Part of a small language model's weights.
Architecture: LayerNorm before each block, rotary positions, no biases in attention or MLP, tied embeddings.
Training: a variant of Adam for these matrices, 8677 steps.
Each number is 50 + 10 x the weight over its row's rms, rounded and kept within 0 to 99. Layers, rows and columns count from 0. The size before them is the row's rms in percent of the matrix's.

# down: layer 7 MLP down (transposed), 1536x192, rms 0.0898, rows 911-928, columns 0-191
# up: layer 7 MLP up, 1536x192, rms 0.0946, rows 912-929, columns 0-191
down911 105:49 44 35 67 49 52 64 59 34 37 60 66 53 57 47 48 49 51 40 54 60 30 50 60 57 48 55 65 45 43 28 41 47 69 39 53 49 46 45 59 43 48 54 32 40 66 44 49 50 48 47 52 34 48 29 46 59 47 39 62 30 51 59 41 53 28 55 40 47 42 53 59 36 58 63 45 57 43 49 41 54 44 60 57 77 37 22 48 38 43 46 50 51 58 41 44 46 47 47 45 45 46 41 70 59 59 64 53 33 51 54 53 65 58 43 48 67 63 74 54 52 35 66 57 50 46 42 47 75 51 53 62 45 52 58 55 47 44 49 46 39 49 67 55 74 28 70 63 56 57 76 59 50 44 45 37 42 37 55 54 61 50 43 49 48 51 53 59 36 48 56 53 41 49 61 43 37 46 43 43 36 48 56 50 40 48 62 51 48 47 55 48
up912 100:62 56 53 45 64 52 49 33 59 55 46 65 47 51 63 53 39 52 45 59 58 43 56 57 36 44 56 62 43 46 42 67 50 49 52 47 40 32 63 60 54 57 63 62 53 51 51 47 62 33 50 42 54 51 37 47 47 50 46 46 48 35 66 54 41 34 49 45 26 37 38 74 51 43 40 53 47 54 42 49 57 45 39 41 49 47 51 58 67 48 55 54 64 48 60 50 32 62 46 51 67 75 48 46 41 41 33 61 60 57 44 48 45 42 51 53 47 60 64 47 55 50 44 51 48 41 46 57 71 63 55 57 45 50 67 35 49 65 59 26 38 68 63 34 77 56 42 60 31 48 49 46 60 45 40 39 55 64 58 63 35 42 42 73 56 40 38 43 49 46 48 41 37 63 67 43 30 51 53 46 42 61 45 45 62 48 57 53 55 73 40 48
down912 092:39 62 56 46 52 50 50 41 51 36 40 56 38 49 35 58 44 59 65 43 46 48 48 51 64 64 67 45 57 58 51 57 50 52 47 57 32 44 56 53 72 47 47 37 53 50 53 58 59 47 42 51 46 47 63 46 57 46 51 51 41 59 44 69 64 55 37 56 30 57 49 30 55 70 46 48 42 54 36 43 63 60 46 50 61 52 63 43 63 33 50 61 42 54 54 55 66 57 30 41 48 36 39 69 54 45 41 46 53 53 61 40 44 46 54 53 51 42 37 70 35 43 68 47 51 69 63 46 41 43 43 33 60 40 56 55 50 68 38 38 50 36 51 61 56 47 27 55 56 49 43 30 44 56 54 61 43 53 46 42 61 49 50 40 51 46 66 44 50 54 22 51 65 48 47 50 79 67 39 53 28 53 42 59 35 62 48 66 46 46 44 59
up913 098:56 38 52 47 35 47 46 62 27 54 56 38 36 46 55 39 63 46 54 70 54 44 48 55 68 46 34 53 50 37 43 58 51 55 56 53 62 46 57 57 53 66 32 44 61 49 69 60 47 51 56 40 56 50 52 57 69 34 58 63 47 60 42 55 52 36 48 40 46 56 45 36 70 58 52 59 73 51 44 51 44 50 64 39 51 32 36 41 69 39 45 34 63 26 51 33 50 40 36 52 60 59 52 49 51 56 52 49 58 59 52 43 62 46 49 51 43 38 37 53 49 56 50 51 53 56 39 55 46 55 42 41 47 50 51 57 43 64 27 57 55 50 60 49 57 60 27 31 44 70 45 76 69 58 48 47 60 53 49 62 49 49 60 41 39 36 48 60 47 45 50 46 68 51 50 77 50 53 51 52 41 45 43 44 41 42 71 49 48 45 65 71
down913 095:57 53 62 60 46 46 46 49 39 71 63 61 55 44 28 49 57 46 44 44 47 50 35 46 44 43 35 63 42 56 56 47 57 45 48 44 31 48 57 57 42 55 62 46 43 43 31 58 52 35 35 69 52 60 41 53 65 58 56 53 37 53 61 54 50 56 47 42 72 57 53 56 49 49 41 37 43 58 55 58 25 48 45 76 60 57 63 17 67 61 44 72 44 40 36 63 67 59 44 56 52 62 54 50 40 54 52 63 54 39 46 48 57 45 47 49 46 49 45 57 32 34 44 59 42 62 59 57 63 58 50 49 40 66 65 31 39 43 36 37 39 46 29 53 54 57 58 51 48 35 41 50 62 56 38 41 35 62 46 49 41 50 38 61 47 40 47 51 49 64 49 50 66 58 33 49 53 57 34 54 55 64 44 56 58 40 44 46 58 48 35 44
up914 097:64 52 52 49 54 42 51 49 18 34 46 50 30 47 61 61 35 64 51 48 45 57 35 45 43 42 56 55 45 58 51 42 51 30 63 38 47 57 45 66 62 58 44 66 37 61 59 57 65 51 54 53 53 44 50 57 42 40 54 41 56 54 46 34 40 32 47 44 36 39 27 46 66 51 67 38 39 50 69 41 49 57 40 48 52 47 45 46 67 54 57 43 45 43 51 59 49 58 48 54 47 33 42 56 48 41 51 30 42 53 51 51 48 47 40 52 52 57 53 71 61 47 51 42 58 45 35 48 44 50 52 31 62 57 52 56 45 67 29 42 52 31 60 52 65 49 45 65 39 52 44 41 57 44 41 55 60 53 50 60 72 46 47 49 48 48 43 71 58 39 58 51 58 42 62 65 55 62 53 28 56 36 75 47 54 34 59 77 57 45 56 49
down914 089:40 44 63 44 59 22 55 35 55 51 37 60 49 43 40 44 56 46 46 52 76 60 33 58 43 66 44 71 47 46 39 42 49 41 41 56 55 38 53 48 55 66 49 59 51 45 61 47 46 46 61 55 48 69 55 49 41 48 49 48 54 63 54 43 52 65 37 64 40 57 67 46 46 59 42 73 57 34 37 55 48 65 73 51 49 52 38 41 60 50 45 36 41 47 51 38 64 57 60 53 40 50 47 56 46 42 70 41 50 43 46 56 39 40 40 53 42 52 47 50 53 38 38 59 45 55 50 47 44 34 57 70 55 64 50 53 38 37 61 54 56 55 48 58 52 54 53 71 43 38 38 59 55 47 40 34 45 59 59 47 54 45 31 46 37 53 40 36 39 66 48 51 45 44 53 28 41 36 65 52 40 62 44 55 62 51 39 60 66 61 62 18
up915 107:49 51 34 40 60 44 42 54 43 49 53 56 33 58 50 57 37 38 45 68 51 45 38 31 51 41 42 42 50 60 53 39 45 52 79 39 44 43 60 61 66 62 51 67 36 54 59 62 57 47 62 19 65 47 39 51 35 47 56 36 67 41 65 51 62 47 57 48 61 63 36 52 44 53 69 49 56 72 46 35 51 54 59 54 55 29 51 38 31 52 53 41 49 38 46 57 49 54 44 46 46 55 56 67 57 62 44 44 42 50 34 48 44 57 64 40 27 47 52 63 45 52 42 44 52 42 65 27 49 46 50 38 69 51 49 55 50 44 55 35 35 37 56 45 49 54 56 51 43 56 54 64 57 56 54 62 64 53 44 49 57 57 53 58 57 29 53 48 67 54 38 43 41 60 57 61 45 52 53 55 39 59 44 59 50 22 61 60 47 40 45 55
down915 115:62 76 44 49 48 48 53 42 45 63 57 42 57 46 49 40 33 57 41 50 44 37 36 24 53 35 38 32 44 53 46 62 26 79 45 41 60 40 41 62 56 35 67 32 66 45 58 40 50 36 56 43 50 41 60 56 47 53 41 44 35 40 33 59 59 39 50 50 29 57 53 45 67 49 48 59 45 63 31 43 42 41 59 51 52 45 45 35 55 48 45 49 61 48 50 42 52 52 35 51 54 57 56 42 62 47 40 54 51 59 31 57 49 57 62 54 54 49 57 39 56 59 48 64 52 48 48 70 32 37 45 53 50 50 35 48 70 49 54 40 66 55 49 43 46 51 67 41 35 52 61 52 42 54 52 43 49 47 50 58 71 53 65 51 58 64 37 42 50 63 62 58 51 62 59 50 55 51 43 46 53 38 61 71 41 66 49 53 75 48 53 56
up916 101:50 52 55 55 64 59 46 56 41 47 66 41 59 56 38 48 29 53 44 44 35 61 44 30 41 46 36 51 66 55 38 47 56 56 67 37 47 50 56 49 39 48 39 56 38 62 57 41 50 60 58 45 58 41 49 70 64 53 48 28 36 55 61 59 32 58 30 45 33 52 54 54 35 35 52 46 35 57 52 47 56 53 62 34 52 54 45 50 44 48 53 47 59 32 51 60 54 68 39 48 61 50 38 62 48 45 36 59 53 51 45 48 54 63 47 51 57 48 58 45 49 50 52 70 39 54 42 51 53 42 57 45 62 34 55 33 50 62 33 53 52 44 59 52 54 37 36 50 39 74 47 54 49 65 56 40 49 51 54 60 80 65 64 64 50 37 56 60 63 51 51 59 49 50 44 57 43 53 63 39 74 31 71 32 45 36 51 39 54 51 33 43
down916 103:46 46 48 62 52 37 67 57 45 61 37 49 50 63 38 24 62 42 30 67 58 45 43 39 50 49 63 51 37 46 48 46 43 55 45 28 72 49 44 43 41 45 43 48 59 41 51 59 44 47 60 46 52 41 47 55 45 41 55 65 34 39 58 53 48 54 39 46 37 45 61 65 46 77 69 38 52 60 44 64 53 54 50 60 37 44 44 36 28 39 54 43 69 57 56 44 49 40 38 76 54 59 47 56 49 50 52 48 60 55 41 54 47 45 49 51 76 48 50 48 65 58 34 64 60 56 32 52 63 37 52 53 30 42 54 43 38 58 53 58 45 78 50 35 54 44 51 50 52 57 39 43 47 67 72 43 36 42 58 50 52 50 61 57 53 53 50 40 63 65 45 67 36 54 48 44 36 61 48 63 60 43 52 42 58 45 57 42 56 41 50 42
up917 093:63 43 49 39 55 58 54 55 43 41 60 30 48 45 50 66 47 46 53 55 43 61 49 27 45 39 37 39 42 42 52 59 43 32 54 45 50 48 46 48 55 51 57 63 57 55 66 65 46 62 49 50 51 42 50 42 65 26 56 59 60 53 42 67 37 66 42 62 56 45 48 43 42 33 42 67 64 55 50 43 62 52 36 62 54 53 43 60 49 54 67 48 38 41 47 55 46 59 60 37 53 69 46 42 46 49 63 58 64 53 53 52 57 50 49 62 44 38 52 57 32 46 46 65 36 58 45 33 42 44 54 51 91 56 54 53 49 64 48 48 36 54 60 28 66 63 57 44 37 52 44 64 64 57 54 48 44 60 41 60 65 35 44 39 31 54 35 48 49 51 52 39 46 43 61 81 56 60 50 49 40 59 53 44 44 33 52 46 44 54 47 59
down917 085:26 54 60 64 57 27 47 48 47 46 58 51 39 55 46 44 40 31 58 61 56 54 47 36 60 73 58 47 52 64 61 54 45 45 55 50 36 59 32 54 44 53 43 58 42 67 29 48 47 39 41 45 69 65 51 52 50 51 48 41 40 40 44 50 40 20 40 47 55 39 54 70 49 59 41 59 24 51 48 52 43 40 41 51 51 49 31 40 47 57 53 49 62 53 61 54 46 45 54 38 50 37 52 53 39 63 59 53 49 52 59 36 34 52 53 47 43 62 55 76 50 60 54 67 58 61 56 62 54 62 45 50 48 48 52 46 58 41 46 44 55 53 52 45 62 56 63 43 64 31 60 43 38 53 40 53 63 49 56 40 50 66 43 49 69 53 36 42 52 64 48 51 41 46 49 30 73 48 73 51 43 58 46 46 52 39 49 41 62 78 46 53
up918 102:55 43 44 26 57 48 48 47 50 57 60 43 44 58 42 47 34 45 52 46 52 31 40 44 53 56 30 68 49 37 44 62 52 56 50 56 68 46 41 38 59 51 62 65 60 46 62 58 61 54 62 54 69 55 50 46 45 35 49 49 63 48 53 55 58 58 57 58 63 48 34 65 64 46 45 61 36 45 53 50 49 53 52 56 49 34 49 51 42 63 47 62 66 57 51 62 41 61 80 44 54 52 44 39 35 47 50 54 52 59 62 62 50 57 47 27 44 49 41 66 49 54 47 43 46 53 45 44 45 47 50 39 58 83 49 51 30 68 38 42 44 47 47 45 55 57 63 30 43 51 48 50 59 42 46 67 66 67 42 35 40 45 49 46 39 44 44 51 72 30 44 40 35 47 49 41 55 51 54 32 46 63 54 56 59 32 70 57 47 60 53 31
down918 106:72 56 44 55 50 66 41 58 55 52 45 52 34 61 60 38 59 43 34 46 52 48 64 34 45 57 53 49 54 42 64 56 52 57 42 49 70 53 31 47 63 40 44 55 64 45 65 49 61 58 28 48 35 49 37 57 44 48 53 40 42 68 50 26 39 37 50 64 35 64 63 55 48 48 32 51 53 61 40 41 38 43 64 56 45 51 43 64 22 52 53 28 47 43 50 52 41 65 58 38 44 78 39 56 45 57 54 38 45 60 41 49 59 51 51 44 57 46 38 43 55 56 61 51 57 58 51 50 38 41 35 64 45 47 54 47 55 39 42 58 49 50 50 45 53 51 50 38 36 44 46 44 61 43 62 51 50 49 52 47 45 47 60 57 43 53 67 58 59 50 73 48 81 32 60 63 56 48 37 42 39 63 72 43 58 40 49 54 57 51 41 49
up919 102:67 44 42 35 52 42 54 35 40 53 38 43 41 72 49 54 47 38 61 39 44 34 51 42 57 52 35 55 64 33 55 52 41 43 61 40 64 69 55 46 50 57 47 57 58 47 48 44 60 48 51 54 55 48 43 58 29 43 52 42 49 33 41 24 40 36 55 59 61 52 47 38 62 55 46 71 59 42 37 61 58 62 46 40 73 49 49 49 42 49 43 67 51 51 50 48 52 38 55 50 50 56 37 38 45 52 61 63 34 51 84 57 68 46 51 33 44 55 53 62 40 53 38 50 77 33 58 59 48 52 58 59 46 76 45 65 54 53 45 46 59 45 42 57 57 46 39 44 50 54 34 73 46 48 53 56 73 55 37 62 56 45 62 66 49 66 52 47 57 47 31 54 45 56 42 51 51 59 50 52 56 42 41 53 52 44 52 48 60 56 41 39
down919 092:61 58 44 59 49 66 44 49 50 63 66 49 45 51 50 43 48 35 44 51 53 75 52 45 47 30 68 42 44 61 53 67 42 55 59 53 25 39 39 60 59 48 49 44 36 57 59 41 56 75 46 40 65 44 43 51 59 52 51 53 45 44 51 47 60 50 64 62 40 53 61 49 43 63 51 39 30 69 55 39 32 31 42 49 36 46 67 62 41 54 51 59 52 51 53 52 53 43 51 56 47 56 61 54 52 56 36 30 67 38 25 52 50 67 52 48 51 49 35 52 51 64 71 47 39 52 34 70 55 47 47 32 54 49 56 37 54 49 57 49 55 45 30 44 62 38 49 35 59 38 57 33 61 55 52 44 42 38 61 43 57 38 43 51 51 70 35 32 37 46 51 56 52 47 62 55 47 52 46 34 58 57 62 49 40 57 55 46 55 48 72 52
up920 097:59 54 38 53 61 43 52 55 21 48 50 56 47 52 45 63 40 45 45 45 41 67 60 55 62 37 51 37 49 37 51 36 45 50 56 36 75 39 55 56 71 52 50 45 48 49 41 57 40 40 50 29 53 38 38 59 38 60 47 37 37 65 50 44 44 55 62 44 45 48 42 41 54 49 48 38 47 54 49 38 52 55 37 41 45 48 41 73 36 59 39 50 56 43 62 43 63 37 48 42 51 42 62 54 60 54 30 54 48 40 62 63 55 69 58 33 53 66 42 44 56 62 45 55 64 59 54 53 40 58 55 47 63 60 48 64 47 59 28 50 40 37 41 58 47 71 51 41 47 50 47 50 69 63 55 57 47 54 44 60 61 52 59 52 40 43 53 66 67 47 43 52 61 47 56 68 58 58 44 53 67 19 36 31 50 34 60 47 39 47 51 44
down920 101:67 61 50 54 64 60 38 61 41 62 39 40 56 46 45 54 47 57 49 62 47 68 55 66 61 47 62 38 44 45 38 51 52 45 41 58 54 64 44 35 39 52 31 34 32 46 29 41 42 42 47 42 42 35 41 59 67 50 54 42 43 51 52 52 38 51 65 43 58 37 37 63 63 42 43 35 54 66 52 46 49 48 57 48 62 55 51 51 42 54 53 53 60 44 45 47 67 60 70 41 49 38 43 41 57 59 34 42 24 45 51 52 71 69 67 49 59 50 52 58 59 41 29 39 46 53 55 49 50 56 51 60 53 61 30 48 35 43 53 42 70 60 39 53 34 66 46 41 61 37 54 61 63 70 61 54 45 48 37 45 42 54 48 55 55 34 51 44 40 42 43 51 69 55 45 52 47 55 50 59 53 69 54 41 42 55 43 55 32 47 49 75
up921 100:72 36 34 49 53 56 35 60 34 59 44 54 51 72 51 60 34 29 53 59 72 64 45 56 51 29 66 48 58 54 45 48 51 52 48 49 49 36 53 47 49 44 47 57 50 21 51 65 49 46 55 45 54 46 43 49 44 55 61 44 46 40 28 27 65 32 40 55 47 41 46 59 51 58 46 31 44 59 36 46 39 28 45 37 49 42 61 48 51 49 39 73 43 33 58 58 50 54 61 44 54 42 31 72 38 48 43 54 54 51 61 31 46 53 40 52 37 59 47 51 45 60 45 49 67 68 52 45 42 52 52 39 53 48 63 50 65 66 29 59 52 51 49 51 31 57 48 63 49 49 56 59 49 68 58 65 67 47 50 48 48 52 65 54 54 49 62 52 58 44 40 43 32 52 48 65 60 46 54 57 46 42 61 51 66 53 53 52 53 55 48 51
down921 098:33 60 56 46 61 52 60 57 54 48 56 54 61 53 51 77 61 36 50 56 42 36 54 35 51 66 40 39 63 53 37 49 38 46 56 39 49 52 56 59 39 49 45 45 64 47 43 45 50 46 33 60 67 48 39 44 50 52 72 58 32 30 49 62 48 49 40 49 42 51 58 28 62 68 62 58 64 47 51 41 31 60 35 40 43 54 54 53 37 44 43 50 59 64 58 47 15 43 42 41 60 54 57 52 52 58 65 57 44 52 66 54 37 58 55 57 36 59 41 57 42 34 55 52 54 42 61 50 48 47 58 45 61 57 35 34 65 39 46 51 47 67 53 52 61 68 51 33 45 73 54 57 59 33 53 32 43 50 51 42 55 48 41 56 39 55 45 55 49 40 42 65 46 62 51 44 43 53 39 52 74 60 62 34 43 58 51 47 43 38 48 55
up922 099:55 53 60 54 56 36 52 42 52 59 48 49 46 59 35 53 51 46 54 32 36 37 28 53 43 53 52 48 42 57 47 53 30 46 50 42 63 61 55 62 44 67 55 60 49 46 53 43 36 57 55 43 51 56 57 58 40 61 52 59 55 38 44 59 31 33 50 68 34 59 32 49 53 29 45 58 53 42 46 44 40 51 72 45 50 44 44 71 48 34 37 47 64 47 63 37 41 50 42 51 43 59 63 38 36 47 42 43 57 68 66 62 53 59 38 50 47 55 59 53 46 53 41 48 56 61 47 37 63 63 65 55 49 53 50 52 40 63 48 41 38 39 52 39 47 56 51 48 57 61 59 50 77 49 40 42 44 70 38 56 57 55 53 53 55 58 25 68 55 51 36 69 52 67 83 61 35 55 50 32 60 58 50 53 50 45 50 47 51 44 34 44
down922 102:35 41 62 40 67 63 56 52 53 46 50 61 37 57 45 50 47 43 64 54 37 45 29 57 58 55 40 51 54 48 65 31 52 46 53 46 61 58 46 44 50 41 40 63 44 45 42 44 62 67 40 78 57 56 42 47 34 42 46 48 55 44 49 36 46 33 40 45 52 57 52 35 57 57 32 52 38 24 49 55 55 48 58 59 54 53 57 63 46 57 44 66 69 52 39 43 51 48 57 46 50 32 28 53 46 49 48 35 32 57 51 43 49 32 46 43 50 61 68 57 66 58 48 34 58 35 68 51 59 57 61 47 67 39 54 54 56 30 44 46 46 63 39 50 46 61 45 70 63 31 58 46 50 37 56 58 57 50 57 49 54 61 51 55 60 50 65 45 43 42 49 51 64 53 34 68 57 64 59 50 51 59 45 43 41 58 59 38 26 51 42 64
up923 092:43 58 67 54 45 44 60 42 40 63 45 41 50 52 65 58 47 47 28 46 38 40 48 48 42 48 35 46 43 57 49 41 48 47 55 37 66 48 43 39 59 57 55 62 50 59 40 43 47 58 61 35 51 43 42 59 48 65 35 46 66 42 54 41 51 42 65 27 37 59 57 55 57 33 48 36 50 60 46 46 45 28 40 47 41 62 40 41 63 32 60 39 62 53 65 60 57 65 49 41 35 63 58 49 59 50 47 39 52 59 53 56 45 65 41 48 56 45 65 59 56 61 39 37 49 57 47 42 46 50 57 62 55 41 54 50 53 35 35 51 39 33 41 53 43 53 28 59 44 61 67 55 65 59 62 38 45 62 47 60 53 54 43 46 50 31 61 68 49 51 59 67 70 55 62 74 41 67 52 62 46 44 33 48 31 27 47 53 52 54 42 53
down923 087:47 52 58 47 67 49 46 50 41 60 46 49 51 43 47 55 58 63 46 47 57 72 40 48 54 49 51 57 42 27 49 38 48 55 51 55 40 42 58 53 52 52 42 35 38 55 56 57 70 39 52 64 47 57 64 62 40 37 55 41 26 38 47 64 46 45 39 66 59 54 38 40 48 58 28 29 21 50 59 46 50 65 67 43 41 64 33 55 37 48 39 67 59 48 50 46 45 41 62 43 45 47 42 45 44 46 48 49 43 53 50 61 66 46 56 46 47 40 68 49 57 47 66 51 60 24 53 60 73 49 51 41 45 36 62 51 52 49 60 32 57 77 30 60 56 51 58 49 69 51 53 56 42 42 65 63 48 36 47 64 47 44 54 62 57 53 33 45 39 39 46 54 52 46 64 49 58 55 45 36 59 56 50 62 46 67 51 51 39 55 38 50
up924 103:43 45 63 61 70 72 42 49 59 36 44 26 59 40 45 59 57 58 67 50 43 53 47 26 44 46 40 41 63 40 30 61 54 53 48 47 54 49 51 50 38 47 56 46 37 63 51 43 34 49 62 47 69 37 45 60 53 53 45 58 57 45 68 52 36 59 33 57 43 53 41 60 53 47 44 43 58 57 52 43 72 55 45 46 50 55 50 34 49 33 50 52 33 46 43 44 34 59 75 45 47 58 52 44 37 48 69 47 53 53 59 62 55 45 48 49 55 55 63 45 36 61 48 49 40 58 44 36 52 63 62 19 55 61 62 28 61 55 42 33 57 54 45 34 52 65 42 48 59 69 34 40 61 47 33 48 65 54 58 58 43 61 59 35 60 54 47 49 50 48 32 56 47 45 39 50 51 46 50 59 44 55 68 48 55 49 55 63 52 56 53 38
down924 097:34 37 45 51 32 60 51 39 47 49 41 41 42 42 63 59 54 52 32 65 54 42 40 58 61 70 49 69 54 56 59 50 59 50 38 43 73 51 56 39 38 58 44 48 38 54 42 56 55 53 42 56 51 47 39 51 41 58 30 31 49 75 32 40 62 62 81 36 34 56 31 39 45 62 38 59 35 51 47 34 61 47 52 35 57 59 44 46 65 66 58 45 61 34 46 52 48 44 57 51 50 39 58 34 58 49 41 40 48 52 60 52 52 65 37 43 48 52 42 51 49 51 57 63 53 40 50 53 39 47 48 52 38 60 55 68 43 51 41 56 66 63 51 76 30 51 59 57 53 58 58 67 41 50 48 68 52 49 44 38 48 48 48 36 48 37 50 46 49 52 55 55 46 41 61 50 67 43 61 60 52 43 45 51 49 42 42 61 66 43 41 63
up925 097:39 37 47 44 65 43 38 46 46 48 50 49 64 44 50 38 39 45 45 48 45 61 51 43 38 34 58 62 54 51 45 88 60 58 52 48 39 50 48 50 50 71 54 57 68 51 54 58 56 67 50 57 43 45 52 52 62 52 51 50 43 58 35 62 36 46 31 40 58 51 39 38 40 54 49 77 45 51 48 43 62 54 46 56 50 46 63 55 58 64 49 55 50 44 47 62 55 47 59 59 52 52 47 31 54 48 58 52 47 62 34 49 57 51 62 54 42 61 70 47 42 49 38 57 35 40 33 36 58 45 40 26 63 44 53 48 51 32 40 30 35 60 39 57 54 71 56 63 22 50 45 47 54 61 47 47 41 49 29 40 47 61 54 46 65 34 54 49 50 49 58 41 36 70 58 60 42 51 46 57 51 43 51 57 62 23 65 39 52 49 45 51
down925 088:73 35 46 50 26 38 36 53 55 65 47 30 55 55 54 58 63 67 50 64 47 35 56 45 66 41 50 48 37 56 53 28 49 55 47 62 45 51 48 53 61 58 60 62 51 35 48 43 57 66 47 45 62 41 50 38 44 24 41 45 51 37 43 45 47 48 54 52 60 48 72 52 49 48 45 27 68 43 62 52 46 49 38 43 46 56 60 49 42 40 43 57 47 55 50 41 39 64 40 54 48 49 66 62 50 35 41 55 33 55 56 77 68 64 55 66 37 46 55 46 60 51 52 60 33 46 50 44 51 46 55 54 33 49 46 53 52 51 45 64 60 36 47 54 45 39 57 56 45 66 61 60 50 39 33 39 57 40 58 67 64 47 55 57 33 61 45 52 69 55 44 71 45 43 63 57 60 35 40 38 61 45 47 41 47 42 58 48 49 52 63 44
up926 098:37 51 59 52 47 64 61 58 59 49 54 37 62 53 49 54 44 47 56 59 26 41 51 47 45 46 28 49 60 60 38 63 38 46 64 40 72 40 40 40 42 40 61 56 55 34 63 53 49 25 73 46 67 26 49 38 39 50 46 49 70 62 37 36 51 66 51 63 36 60 44 47 61 52 43 48 60 52 27 42 42 39 49 48 49 46 26 50 59 52 42 59 50 51 59 49 51 68 50 49 43 41 49 58 43 64 35 59 55 52 57 75 37 65 53 46 38 56 56 59 55 41 50 53 50 54 47 40 30 44 54 46 59 63 62 63 55 53 35 39 53 43 56 48 46 48 55 46 37 58 63 66 60 47 45 59 43 44 62 48 60 37 46 44 49 50 61 58 55 53 36 44 49 44 45 36 41 74 66 45 48 48 40 48 56 43 60 62 49 45 64 35
down926 100:59 56 45 33 61 44 48 43 56 78 47 39 54 49 42 45 53 52 30 40 48 47 55 47 63 42 63 37 38 40 57 44 36 51 57 65 35 53 44 57 43 55 45 52 50 41 37 45 54 47 53 60 46 54 42 57 43 47 48 53 25 37 47 46 61 52 66 46 42 52 51 41 56 46 42 40 56 63 52 42 47 59 55 64 43 47 70 66 42 30 48 71 49 54 47 60 41 40 45 44 57 51 43 27 25 66 60 52 46 56 62 54 47 67 63 49 51 49 60 71 51 69 64 40 51 45 47 66 66 44 54 53 62 37 49 51 37 41 50 34 50 43 51 49 68 58 68 40 49 58 47 56 55 64 47 65 44 67 30 34 66 54 43 46 66 48 48 44 43 48 53 40 45 40 44 64 48 46 42 45 41 68 57 64 40 48 59 51 68 32 33 54
up927 097:57 52 52 67 38 62 58 76 49 44 59 37 44 63 44 57 36 43 42 57 33 49 43 48 54 38 31 59 40 38 40 65 45 49 53 56 63 48 46 61 51 49 58 59 73 46 44 62 40 40 59 42 57 49 59 58 48 39 45 46 54 53 56 68 46 48 50 58 57 48 27 56 57 47 48 44 60 69 52 43 59 46 47 26 55 46 52 70 49 44 46 42 42 49 65 54 42 37 51 43 53 29 61 52 22 37 47 60 70 52 58 29 56 55 43 63 58 45 49 61 51 69 41 51 47 54 52 48 57 54 72 46 55 44 39 41 50 53 41 64 57 57 28 24 63 52 44 40 49 50 64 37 47 52 45 35 42 48 52 66 45 44 41 57 50 62 54 55 47 45 54 57 63 50 56 67 37 44 31 42 59 44 38 35 47 68 42 54 52 64 43 52
down927 109:51 51 52 55 51 28 33 55 57 59 44 53 62 44 33 37 56 62 50 57 48 55 31 47 40 65 47 61 51 32 54 40 49 49 54 52 52 70 43 55 65 65 62 33 38 59 48 53 50 50 35 40 46 50 36 57 44 55 65 58 68 51 52 57 41 62 50 53 55 50 59 18 65 61 54 49 38 52 48 37 60 46 58 50 47 36 64 53 54 50 45 73 52 42 43 55 53 66 46 61 42 53 49 68 35 39 49 47 49 49 49 51 58 49 29 59 66 45 59 59 38 51 51 37 46 51 51 38 46 80 51 41 57 52 60 63 39 44 61 48 40 45 47 42 36 51 52 82 36 49 50 39 53 47 46 67 65 62 56 40 37 42 51 62 44 34 51 47 47 48 63 40 45 50 47 53 62 58 36 56 52 60 33 54 55 53 45 39 44 28 37 35
up928 095:54 38 42 35 67 50 54 56 47 38 43 50 48 62 55 49 42 40 56 58 36 49 37 41 60 58 53 82 45 37 40 63 50 30 45 52 51 52 58 51 40 76 49 41 51 66 47 48 54 32 45 22 46 43 53 43 50 44 58 55 52 66 46 55 65 39 33 64 46 42 32 44 52 60 55 52 55 42 56 57 52 56 55 48 54 36 41 53 47 61 40 59 47 48 49 48 49 34 48 37 59 41 54 58 55 54 46 52 34 44 64 68 63 59 41 63 57 64 72 68 42 49 47 51 58 60 47 42 39 73 52 42 49 35 39 52 43 55 41 43 48 58 51 46 45 49 77 52 62 66 45 48 51 41 40 49 50 56 49 59 40 58 74 39 53 49 44 74 55 30 36 51 62 41 56 44 50 54 67 58 48 37 59 48 48 31 55 45 43 68 54 43
down928 089:55 71 46 54 69 50 61 41 50 47 50 53 35 51 61 44 51 53 60 60 60 59 49 48 47 48 59 37 53 62 43 54 43 63 55 44 43 51 54 49 64 52 30 52 54 45 56 62 66 55 47 60 55 40 36 41 55 64 65 52 50 34 41 45 42 61 44 46 51 55 60 49 60 43 44 47 43 40 56 35 43 50 33 47 62 59 50 56 52 56 58 58 53 40 48 40 62 42 40 49 53 67 55 30 38 36 56 58 54 62 24 41 41 50 51 41 47 45 38 51 70 62 43 40 38 44 69 41 65 45 57 47 49 59 50 39 77 47 48 61 58 48 29 50 63 41 26 37 34 39 73 52 42 72 48 33 56 45 38 44 64 45 38 61 39 53 46 54 50 47 60 51 46 57 65 61 35 45 55 36 62 59 47 41 45 66 46 35 71 44 53 62
up929 098:54 25 59 66 69 47 36 66 29 74 49 47 41 63 59 63 57 37 39 67 55 48 55 38 44 54 37 40 46 54 33 51 49 51 44 58 63 55 70 65 56 48 53 54 40 38 31 73 39 46 53 68 49 48 41 57 45 51 60 38 38 40 39 47 44 61 51 36 57 60 55 42 41 64 59 44 50 39 65 54 67 48 43 39 36 49 50 60 51 51 43 55 39 42 59 64 40 46 45 52 49 38 56 54 34 47 56 36 67 64 47 53 48 57 62 44 40 51 52 31 47 61 37 65 59 61 62 55 53 48 44 41 54 57 63 58 48 43 40 46 59 48 47 47 59 61 41 45 38 46 65 48 55 58 62 51 55 49 29 57 45 50 38 48 50 61 46 43 58 54 46 48 33 70 53 66 52 53 71 55 34 45 37 50 69 34 52 42 40 41 59 49